Weights of a small transformer language model.
Size: 11 layers, width 896, 14 heads of 64, MLP 4800 GeGLU, vocabulary 32768, 207M parameters.
Architecture: RMSNorm before each block, rotary positions, no biases in attention or MLP, tied embeddings.
Training: a variant of Adam for these matrices, 726M tokens, 11078 steps.
Each number is 500 + 50 x the weight over its row's rms, rounded and kept within 0 to 999. Layers, rows and columns count from 0. Numbers have three digits each. The size before them is the row's rms in percent of the matrix's.

# layer 3 MLP down, 896x4800, rms 0.0299, rows 459-526, columns 2016-2111
100:544481443533433565596529529479465414502472496482503474487483486513600600519605508427535568414551535568491520461486518472521474470552395550576506496514528503519508490557515520477548515471522481472494525449461459495434503379526469541460505472537546534443440586527516558492498597439518572463
097:516506474507537473546349455549580526489490455528519497568552502483575422496587519508552443505521537538481539434532542478522507433473480475463480492490477402535510419635622626483514486531545482412466562525548498579535549486502442470480567544481482401524548509486560460422543470542548541440
096:485533437538547529515449557497476428549431510618516541504519502442440482524488581414580412460475497517475529444578549426519483553459528510495430558546519511456484484503548482478482496463563521514417540534519519514503446480499479521510546492480512470445557446387555458528525473545469449510
098:547598554542471471461520463557514558527537525481444467461533485531517497424448490460534479602542530567435478492446458527539516460541491462525454548476525418506554541508470509494567539519469592592518526437490613558587541437490458463493425449454551552517525600481430508469475454551552514504
097:505471509448458459534428401461508588416600494462486488424521523548485469551530464458469452539479586546515533463545521521609571509490516601573552440461471489502554522564469590451537415511534574631474516525495446479500538517484511460537475563541485521416493473479480650483600512450458524544
102:517574476521498504529460442515544503459406533463543551468587514515534505462443530508504530516463541580546584522535535531628445479436499547500634475470520486485504527545590478488554530561543658469527413571471482481527486464522431589508439516471458431479527425466519491555551430515618516512
098:525475474526454567598572481498566413535454580492518552442550418450520513543570518517465576492463505521514454401568444490532594470506426453488564431542500465534455551555525440491514610538589496522418420495487511506449566518473536465443512536501432491522405555542489581532547458453430422467
099:447529506588531504433488438513442397488610437416505511483526454449577471477566536507465575526458451504465476444440499596426535564433474531491508519604440510548532438476412529455502498519546411551567434616562479511522497525497527413454614492442470571596566535432487443376483493513521531571
101:564503446543498452513418427290625408514503518455515537456460483538433490430536560530517491520487543516555527500518521608574519514544510455497521515485449537549538459584494534493528516555528590468515527504514535631556456517536543430578527502438572522515532455499490552529450563476490517456
096:420389526527464480528488497517503455504529552459509510520529473469545567567476476469592598508598459599570499539460507545458502539427573472528502534486512508483470631429555547416507590506477503495553561513379454516443486447455476550521498538511491457563450522478464438441459525541617461493
101:511597568544487471524518546499502598540480473440500460536492513549450440470496486557468492436588523383578581503558496532525525464442477539514419534475546515476493543494522556494535454529436536593528427511408520465418465507439565534557571416583509466497486490452444415521476499502465503535
103:525550486583542418407432444505471498531473472424585522458538416462503487523511463443491479464646570526531501488530489501529505585546562405542514557528518525490455483530466522542550551480453404450450506524573484496538486555562407436532433501580504583474520422402643568468537486452588445523
099:550542539489503584405467566515464540468561477544490443456400520497534534455445469486559490524493523463473561475511539464464496538502508458549551477595455568570535533491477533449482564485486562538501409465470584482589539530480481418545483568448455498411522558494565479464510392520440452460
100:421468495482558525590469499501512473458583427451600510484500528574476413508433510509584472493442539515552526490417403490471518550591481525435522507525450561552521485489391516504533430487526386488511463446547455408499449462519482583432592476402587567578509578441500515569448521602502417527
096:552563505471594611543422506526500629522563447465477492491502626497436517534419489581599523486386517408563483508481536575509533435508527464471483508436451397461443436491598537482525547532616571510533439556434577505501483423387459546491494528498475458540535364467511498519595471519521493464
100:477488466492553579436527421441543460452452545562456483541511523484517492528464475461485475499472500514537480471483491562373439422584443474420424531487535576408462453486475557417475519473511594499487582472592497452448537551485500620482518608436436447470441414507489536501512445475431575396
097:534536558384553560534524472551507583561490467517542601516488590428498482526501493529437548488503550406545534500455453495372428474498581527488515492438542551588522463455457415495441577492534531472567476551562528531496455568420517495595405533520494480519478481407414486471537519458492560476
099:536439468605523470457491479507537546541516518509529511471448478572508508504331509427570593513491543472498503456543508432540530475477512557475445383529573501501471516499570535469475431450495566455464533525450500524578468558508545553480420481584453512471445591604519493590542560522462449502
096:495528530477484428466454537457541571474553567478532484495468439475522507513481513479515554486502441445521474508526571578489398469466466415587471489455526475453576552461411416590649612481553602433477501494604478507478520472474532477521500580530540529483538484462502474530512508496563408446
100:500530444515543432528438582581571489533513534517561509514482481492543636472461517447447437427477586462454500454499499450504452518480559457543442502475466540576479443520496547427472511566547488498454421569561489465541379466578466465565437446506581521427473473328527409462660471573492516503
099:518538482520554555493568550524543514530538569445497446512409532586544492496471561466533560467428552495407530532481445487441481539485485463518556517496575540521606470562519540423478469553538449537486446515498514372542476538530519503478526523516637614497466473578536457503422483546541483538
093:528524466495567514478475588505502458490385571568521538540426448465531461560462430477456570468457475497553464462483487622479478521431504541516568506490496506472465490459488562460537523606581518497505554475449520461433506463406474523491498485514636527523510613491570417488431425529513519545
102:481590517499616529492527553568522480554482473424431552575583483469474465507513376531454512465501428499601487535545526496500453471463413509575579494449446504455529486565438553596503369500545534477514500516461497555495486426556511481578509501520515453390464575541530534554453434528486539479
097:551498431515526439475586462474510452514477413542492500490459545542529530469425402480555594500514461500538524555527418507508490471560443522497386473529396402394458498576512561546527524547502543535527553529481557564407369604530416447476471523591500434487437471526589474454540540448448477502
097:477431444497627410470607509481436498475576530467490543557560523521513493538598454548543497459472552389447410466470432540479538421441444477498410550512509561478445531517537596526497443454576469563528430558470501381455449481491428520544575519567505456477454484496495476521495565489469520434
102:531428581464531544485553486483501536537472464497567433441571603473477565417486458399547524488469488457471410610526485485514560591498545446405560473553484603508436558508545524509536527537471446555460527488492591467527459562480461521525545475475445479481512508509526558461441493451535382532
097:479455487476425351412528561488443533565569454460500508497492537498513483491505438483477534485425457562409502525540559501541589566463548533566390469525569521504445515517427554572490496559495457457534517447483405452424507497525612509583523525467535513439518528480464484432502455491472510548
101:486538486484504562442497545571438511461560546472424507588443419481495555472502495582533577555569497566553574516570440470455583599479439463453518530498530428533504649523502426486472488512457442478570466494537439611499425521451550539486486508496506579504430526487451552432493521456491520455
098:520470396504500429627499441498483500462518534563423534466601531528548425566508585527490454481490494523586421508338459553344456460553461488512475417502548511508561453453481465396482418429540500522468464544454597539440456568441605478541458468503517531493559489555516536473492507526531464516
101:453468428454388531445531482595462509467472504557558494512497505523404533484477465520447521480489555555468429464589522523500481539516515625555500516452441448494558496433540480515389565536528395522510461539501406457508453548481445629542515451514527573469410568442501448483513562441614458497
094:502518421571426471478451443488501533474618503573452555619463506554487518439431483415448510455478516476512506502481557502492511505468424411432477544509554462478552520518544526499456479466495476484445497521540601527479488473563488554555404489584490427509475493529502445496507499507535495434
102:471476584512470560469495517477464461541470521553518510470501513453504496499416439411557525548583505411561502444491479472496517519510391492489503478507519488565562458469508500575491493484534472519440523486518532511457453503502491429543485552480511541405464467506501524567519558525543443520
103:465519388468495521433533438406577386508541512620486470559581438501499445461447432542491419494557469458444559412459523576499491474483551501565437447468442462490483592520519562524628460465527535514482483428624442496579457470440436462596503465508545596532497548520530475431493441474508498476
101:559507505540551508494431452437573444392375485529514481503474580441475468555411571486507451456499520501473479482455454478436455524427505625467543503478431628565505508512487491470475453536475570463480508545486523424547500493557516488523487435531481595511534457469519460540462491538544481459
099:522551448524535460426471549497575428431550507494486494454445457519463470518557515460561496543509446389467510529539487553440489572483576432497582503538419556462524543583500404497497525538426576490471564526433507530586532583401459556487493567475548478474525499504486535506490491536475555560
100:499435519533571498555485556550474504510564526509466511511540449394586467475536436563518540534415406423499483391449487564581542550482546598499468465477431426513439480482490488562522503599478393538547515491516391476532568501480502537530564521491471500517464507499430519545606565572546589477
101:551492508531572466455461480539521469464519577497552501532528478591538468510465535594439510484529588471490430475541503457499476424422536549457477513519440417575480481565401553494434586460477456446567460593350539377513541654441505490526493463438550459470461386531542515663475534513490574437
104:566533495430503476434478496508500579580535555496421541409500514572535501499464522517492498494503626505465578513468426526503481494421555489533564502535462431503482584486522429431457506596377529522475497488536465533510456453513506597513535517457511561495532519455480467482514491529542557514
097:598522480466502430523526526525496545499518504375467426450522540604549574570575504501419519559537566484464428506349529594428498450417383439468440514467450590575514428481585466501527549504579516527480487527481533524447475481517559400510530496456482513475476603540495510502512545521426508505
096:583452468541555445483503525485443515524433485561418474493533481374482484508473549518538497512502449528490486481500592458469471474426468527419556539466498500461486536463524533575509466512558398513544502504492427444446552506565453606535485412461471466470542416534482520498582463540550547463
105:416448469487371520510456537561531396549500490536426469553463486564449455478582581482487404452447432470537431357536497476402482454599513531569495482438545471464448409491409538505595527488527519477461438520585540464572443514499441502452503422418593456459465558519501574484540489445507508437
101:391583473545640484535482466497431491609491572569524527479458468513490420488581648533390484537509549590503581515481477449435528423478547562492359477498493583496438547513407460420483552464513453460498469522474442509535407475564463545551602526539560551458566474398497517579482548402579524509
099:370536554435551528527584572531614527510520466502454476483442496512496604495514518647537526473586566483494420527577486458588482581531500583584485495505515539530517500550448523509531469485478453523497511484439527513425519549551472464520571514478552557531446503565480486522511503612549480580
100:541472521502573437461424537494528535419459520460497500573467496475543487547385471554484407509510563497477492537420484484542481464475457508568493578479588495504536528518429522482495465555370505533462454496503502607467476466402496538434346525496598422540502476525427427565542498519486587512
101:454468470543568567470528433590426506509557541421508490547466492396458489521627422521482512564433482454522520445540542441553567549468540529439463556562569494403496497535470559528562450427501635486508569540586514468549476492530474531499518573388424412547543474521568499616452493480498512424
098:520462543510485387462445498547472523471520542470495547442473433554430457519433591487495574539550474476527461447533547582470443524405545521528484565565497580505484516429543471612629519416583409556521518488543439481496483520561531434458530505528527503518458479457498446591449576491471455470
102:575455483451515447588603558500429506544424467588495478495471566454543502444632464466495543525489498593502545401503562439498591482505420564487449458388467429475470460458555468481500542468497560482504465619477583569436447556486441473549538484478439602439456498462558462519497514521452452620
100:481437446501511489567531457497364437418549462448503418487524434483498489530455517585545600437416476396591430572499503578537490544511461456453532467463530506518441477537524545465554446571560528479491521514458530536422483506563552494449484537497541543471583427453431416498594481484603509488
096:519435506544412501504500485508504505508590583486532583526511517518609545505497492461536591553538525514464507569445466467501476610512559505556468442442441455481508578537452499572517414491467606511458528505465532507538566545557432459519513504416572461513494559505514514473474436448555500438
108:504451542443454553492528469466472500539537457541462576518523552473484453424445438395508496585549455469510567503471542465454566533473536475423532599536457466474500535410396440547393571544509523464560395395587497516489562545516445551518570492451577462497531435566535484563497535475507486555
098:501513498527542522475446500507549451478543524462484529556580464487441430545437488479492536478435449449466498496604537410487490485376570527556551515521639631485576454454501512462462451468509512439523485507490316493554391503555483505515466482450454444499505433422559457544536499499525523566
099:551474496431467485465498440508541457493364554448465508578488528514422498516539542535471462491604353552496443517449530496459507540483575439424496509543473443513412568547475479623471523478485542493453428451510535464567501493525502440490593483447470561498403509529579545536468541563494489462
103:524558493545555475494544410542454559498482525485497572550572547490479530586510490576493540612527503553515486533453484442478493540500710545577493502504513494581557421476449509529603544517463603454466493452492579436474447549457612394531537462479386494477419559445513473612491601405530462523
101:417462509539466461582532473525563596528482553513477476442433574503483523424531520565567621471603497650506446470479599497541430524466502534497482445467607421429545573502503443481514480485613461500539453582620492503485525563567524399421444460441496456554611505576477487468493535401466501535
099:521436451469532536603456499431500478527523576513547513536437406436450532464518504517399437449533450503516464398502489459490585469502530449489457457513510503565519501515521529506462543503496495517633543502485467573551524511518436445457558525489505446495499503482581467568557414440543470556
096:523515488561531540456538484581624396470470524474508449564539463488508521438542555646530430556432482526496534492462530524494413473514543448451552493570481495434507504487507494519423537417515596585420449432433577453390507407523472454524504505424498541578593511468512507383493623482438501506
100:562501506508529443552467485511440530433493456430453404573630441408525528576424464533495553371461566484516478550464402477509492471519480494526465460534521538465383559486472471546474393518427430512559608488476545542437434479489463532574496558541511461483399484569511417514556436584540480526
098:564472422477505569478442474520508454478425562548554477509478504498520563446449560492483512440530563458551473427478421517519540635453558566523552509505458455623449470486499552619501619535438467472514543501560461437562538524490521496425450519453518379522452473477493503477549416455542436532
101:536466488491472536418432578449459512524459464460621414395583490443554395509557478505428459490548542438445432602481380501548480471413471502500482489466411607418459443461442537464521562524552573518492655471544515504477533421622454576464497515513457495444454502573534568477458454553484477561
097:471511514460528629548502504541432500537461546494537504502480450521523539442458465468502439479524531490503534537528498455613450481503478465526544591444472513489485504489466461496642519536437576582483524533480461481511574453468568517477552473427511580455460481449534439431478596490506463589
093:457381532511472480504479396555471426502566567503495458522527520437495512531452552533520530454599505472506480528551524539620471526473581520469528470418503515563509489515610530509481499479549520382545517569594514512407491458478483549443455454564501491467433513473515439557506517528457446585
097:403487529635458529517549490534451458516504506526433464506556506501497511529533536499494483492472461589498478513494531572507479552399553486437508386494487444540566483502457547507541452463470484529529547504593512487544458514549550497398530541453547567538529467527471423443473519517533467427
101:511368440509496497384519506510474464419389422498453484466398510469536517487475491477537574540457481586461430532528526490458455540449475559501525475529500394549494574537516434482597462466488511508533556453571460520504534562532605576494477415496433512526533484425530531462480429431399482495
099:483531425491457530534472488554490483599443554511462511474518519565446503466493597502522535534502451455462498441551457468456531582430506547451509412565479473502472532523447549601528455485525431570593535488493488557559446517509518509498575528519598443549547458522558428530524528478500460465
096:534500495610509508512439434423484540485414463538511524444432488555514492481482430504510460495531534530488543468508460561511474607456576573439468535452452525518442467529518469465439615461544525472441576590432468484457538530511516482498400586535568493567565476540460462543550528499550480579
095:475515492472530516550556559518411473429437500523476438580463551501449578547539508577533554518485524580502444575458490556441538526474543526523534501431487536526500551490419408487467534491538580482462528575547544518479486548508514440530468565403430490425424429522441542562578451465519572598
102:475505540516434537428491466553513469555531462465416605461417505524587543454384512535429439488461483524543500431380551465581635536560589436459527567585420494462483547484604416498432433513569492495552523510501471562491491499461479509577464503567470528500450586443531456497482464496505498475
102:445490497406521477474456443424445480469508466470524549545552567502518449518499593555545511561480428581532481378544494469547493486542562476507463567497466497483466546592526487485515533557520475524390474449571608560442481500480454438516418548476456526600605550442630571613443539582494472429